config.toml
n_layer = 10
d_model = 160
n_head = 5
n_kv_head = 1
head_dim = 32
d_mlp = 448
vocab_size = 3536
activation = "swiglu"
norm = "rmsnorm"
norm_place = "pre"
norm_eps = 1e-06
positions = "rope"
rope_base = 10000.0
rope_fraction = 1.0
qk_norm = false
attn_scale = 0.177
bias = "none"
tie_embeddings = false
parallel_block = true
init = "normal"
init_std_qkv = 0.0822
init_std_o = 0.0822
init_std_up = 0.0822
init_std_down = 0.0
optimizer = "adamw"
lr = 0.00224
beta1 = 0.9
beta2 = 0.99
weight_decay = 0.11
lr_head = 0.0085
grad_clip = 0.5
warmup_steps = 202
schedule = "wsd"
decay_fraction = 0.616
decay_shape = "sqrt"
final_lr_fraction = 0.05
batch_tokens = 16384
seq_len = 384
doc_mask = true
train_tokens = 127600000
steps = 7789
dataset = "wikipedia_en"
Each number is 128 + 32 x the weight over its row's rms, rounded and kept within 0 to 255. Layers, rows and columns count from 0. The size above them is the row's rms in percent of the matrix's.

# layer 2 MLP up, 448x160, rms 0.0668, rows 83-88, columns 0-79
size [ 87  99 105 117  87 108]
[[103 140 166 142 113 102  70  94 107 124  77 111 119 121 184  95 107 160 160  86   6  72 155 131 105  52 161 164 119 183 151 132  93 183 173 154 147 131 108 104  75 102  80 132 148  93  87 103 125 161 108 132 143  69 150 147 134 159 173 127 138 153 156 120 198 106 103 117 153 120 196 141 142 122  93 144 122 156 172 155]
 [126 174 108 146 158 108 122 111 118 164 142 158 171 148 110 111  87  55 104 135 130  74 143 149 143  99 149 120 127  83 116 139 126 131  99 129 131 168 100 152 112 119  88 120 119 130 138 123 133  77 157 162 147  89  81 105  73  62 166 105 137 100 147 112 212 143 136 139  98 117  76 175 131 134 160 100 115 109  94 117]
 [ 79 142 174 125 136 104 106 141 153 110 131 112 131 153 124 148  98 109 169 131 105 112 144 194 117 129 127 179 126  95  60 120 115 156  81 117 167  95  93 110 100 120 140 105 154 118 103 128 101 100  62 152 147 139 126  95  66 122 126  91 155  85 125 183  70 157 172 167 149 141 115  82 139  82 187 122 120 118 114 125]
 [ 88 103 183  66 112 134 174 106 173 124 129 134  79 127  79 170  93 142 145 109 151 138 118 132 150  84 112 151  92 133  57 109  92 110  93 102 152 148 154 106  86 157 129 107 146 109 139  79 104  68 124  75 104 152 157 145  83 115 138  67 118 135  93 116 103 160 131  96 175 127 112 112 121 147 148 158 123 107  58  65]
 [157  91 133  54 126 203 128 135 163 107 144 132 114 149 164 141 130 159 126 111  94 162 134 125 120 134 145 145 138 145 129 132 123 163 147  87 156 147 101  86 152 124 145 175 147 118 124  40 117  82 119 113  61 159 164  80 167 129 168 166 137 208 124 103 177 123 119 150 138 161 149 143 167 144  99  67 117 119  49 113]
 [132 162  75 116 140 122 144  95 158 158 122 160 110 123  99 138 188 185 216 113 152 141 125 151 128 126 159 109  89 126 117 145 126 170 121 115  74 159 137 140 165 101 133  93 173 188 113 190 151 111 172  86  89 162 210 156 139 165 133 171 127 150 107 112 119  73 155 108  91 137 191 158 153 117 186  69 131 129  67 173]]
# layer 2 MLP down (transposed), 448x160, rms 0.0633, rows 83-88, columns 0-79
size [ 84 103 105 121  87 108]
[[139 231 135 112 137 116 134 148 181 109 154 124 111 103 131 141 110 121  96 136 182  96 148 128 160 107 106 105 139 118 165 127 142  68 128  99 127  50 156 154 231 150 161 154  42 128 190 157 114 119  88 108  97 139 118  96 148  91 145 131 105 138 124  97 104  99 102 107 122  94 112 128 129 137  96 120 149 113  81 140]
 [156 153 145 117 155 127 100 176 189 168 126 129 131 115  75  57 123  64 113 130 142 128  91 118 152 161 118 154  59  75 158 131 159 153 201 132 155 155  68 130 167 121 112 141 192 154 154 163 103 111 153 147 130 148 103  58 114 100 152  86 255 103 142 132 178 145 168 102  62 169  96 158  89 160 149 128 103  94 161  94]
 [110  81 110  92 116 138 114 119 154 145 154 143  84  54 118 133 101  84 144 153 127  93  90 159 160 118 104 112 109 100  88  97  92 103 152  96  94 124 131 142 176 160  42  96 109 140 102 111 169 142 152 198 104 166 150  81  91 115 135 123 255 151 123 168 178 127 122 122  70 133  82  85 185  80 149 133 150 149 150  84]
 [ 97 125 113 154 129 115 140 137 117 132  42 138 110 115 106 183 145 130 138  67 149 154 172 129 180  96  76 107 123 190 121 147 134 114 128 113 138 108 132 145  82  91 135 139 104 187 116 126 123 101 117  75 175 130 142 121  61 102 109 136 134 127 133 153 111 140 152  65 168 194 138  92 138 118 160  81 144 167  89 107]
 [154 170 128 175 119 117 159 144 158 214  75 121  86 109 112 116 187 119 152 106 121 109 164 126 195 127  78  83 164 129 144 160 133 138 176 152  49 133  91 141 120 135 144 152 145 173 161 158 149 118 164 113 104 145  82  78  95  80 143 118 152  55 157 140 109 188 175 132  48 171 187 140 112 125 120  85 110  93 189 148]
 [137 150 132 175 127  89 104 126 165  64 114 155 110 142  60  81 164 125 115 151 138 104 186 111 134  99  98 126 113 106 133 166 153 174  80 160 135 162 116  92 158 131 181 182 128 114  82 169 103 159 154 139 106 185 131 139 140 110  93 167 203 131  83  60  91 145 139 139 128  87  87 156 137 159 171 134 109 111 130 147]]
# layer 2 MLP gate, 448x160, rms 0.0742, rows 84-88, columns 0-79
size [ 98 106 117  80 120]
[[141  67 119 137  75 133 133 132 135 106 136  82 103  83 161 163 114 161 159 125 167 156 129  96 101 152 154 134 129 173  99 119  96 102 124  99 127 129 165 120 147 138 153 103  85 111 110 158 116 142 123 123 203 133 165 135 153 154 100 140 154 124 169 160  56 125 105 122 162 144 154  74 134 117 130 147 146  91 128 167]
 [120 180 119 207 132 153 162 143 115  91  96  82 164  93 108 119 124 119  60 107 147 162 148 125 134 129 151 135 140 159 197 148 117 139  83 156 136 100 117 142  99 139 119 124  73 193 137 154 135 162 136 168 127 101  54  90 124 158 120 124 126  87 152  36 127  97 157 107  91  90 135 143 108 125  81 127 163  88 116 134]
 [133  67 123  82  80 124 127 127 106  61 208 101 199 138 173 120 137 161 163 126 133 106 144 101 120 108 136 120 157 148  51 139 147  85 116 124 109 175 161 110 132 129 132 143 139  85 104 123  89  90  95 135 107 176 129 133 130 115 125 161 160 111 100 118  95 171 123 197 152 130  85 164  96 143 124 154  85 113 135 155]
 [ 88 129 138 162 170 133 137 155 166 113 147 131 110 130  98 153  71 171  65 131  72 154 129 170 127 144 135  85  77 113 177 135 187 135 100  93  57  75  96 153 128 137 128 141 132 147 125 130 120  73 114 123 122 155  81 181 128  69 118  99 119 111 101 140  95 119  89 104 120 155 161 133 130 129 100 133 153  98 143  92]
 [137 103 133 177 121 145 108 168 150  94 146  97 117 100 111  97 120  85  11 137 101 108 162  92 159  92 137 205 108 110 140 144 131 148 158 123 175 107 132 124 122 134  82 143 101  80 126 155  96 183  87 166 148 118  97 142 110  83 103 114 169  47 151 138  93 155 122 152 126 111  67 135  82 179  83 167 179  95 125 136]]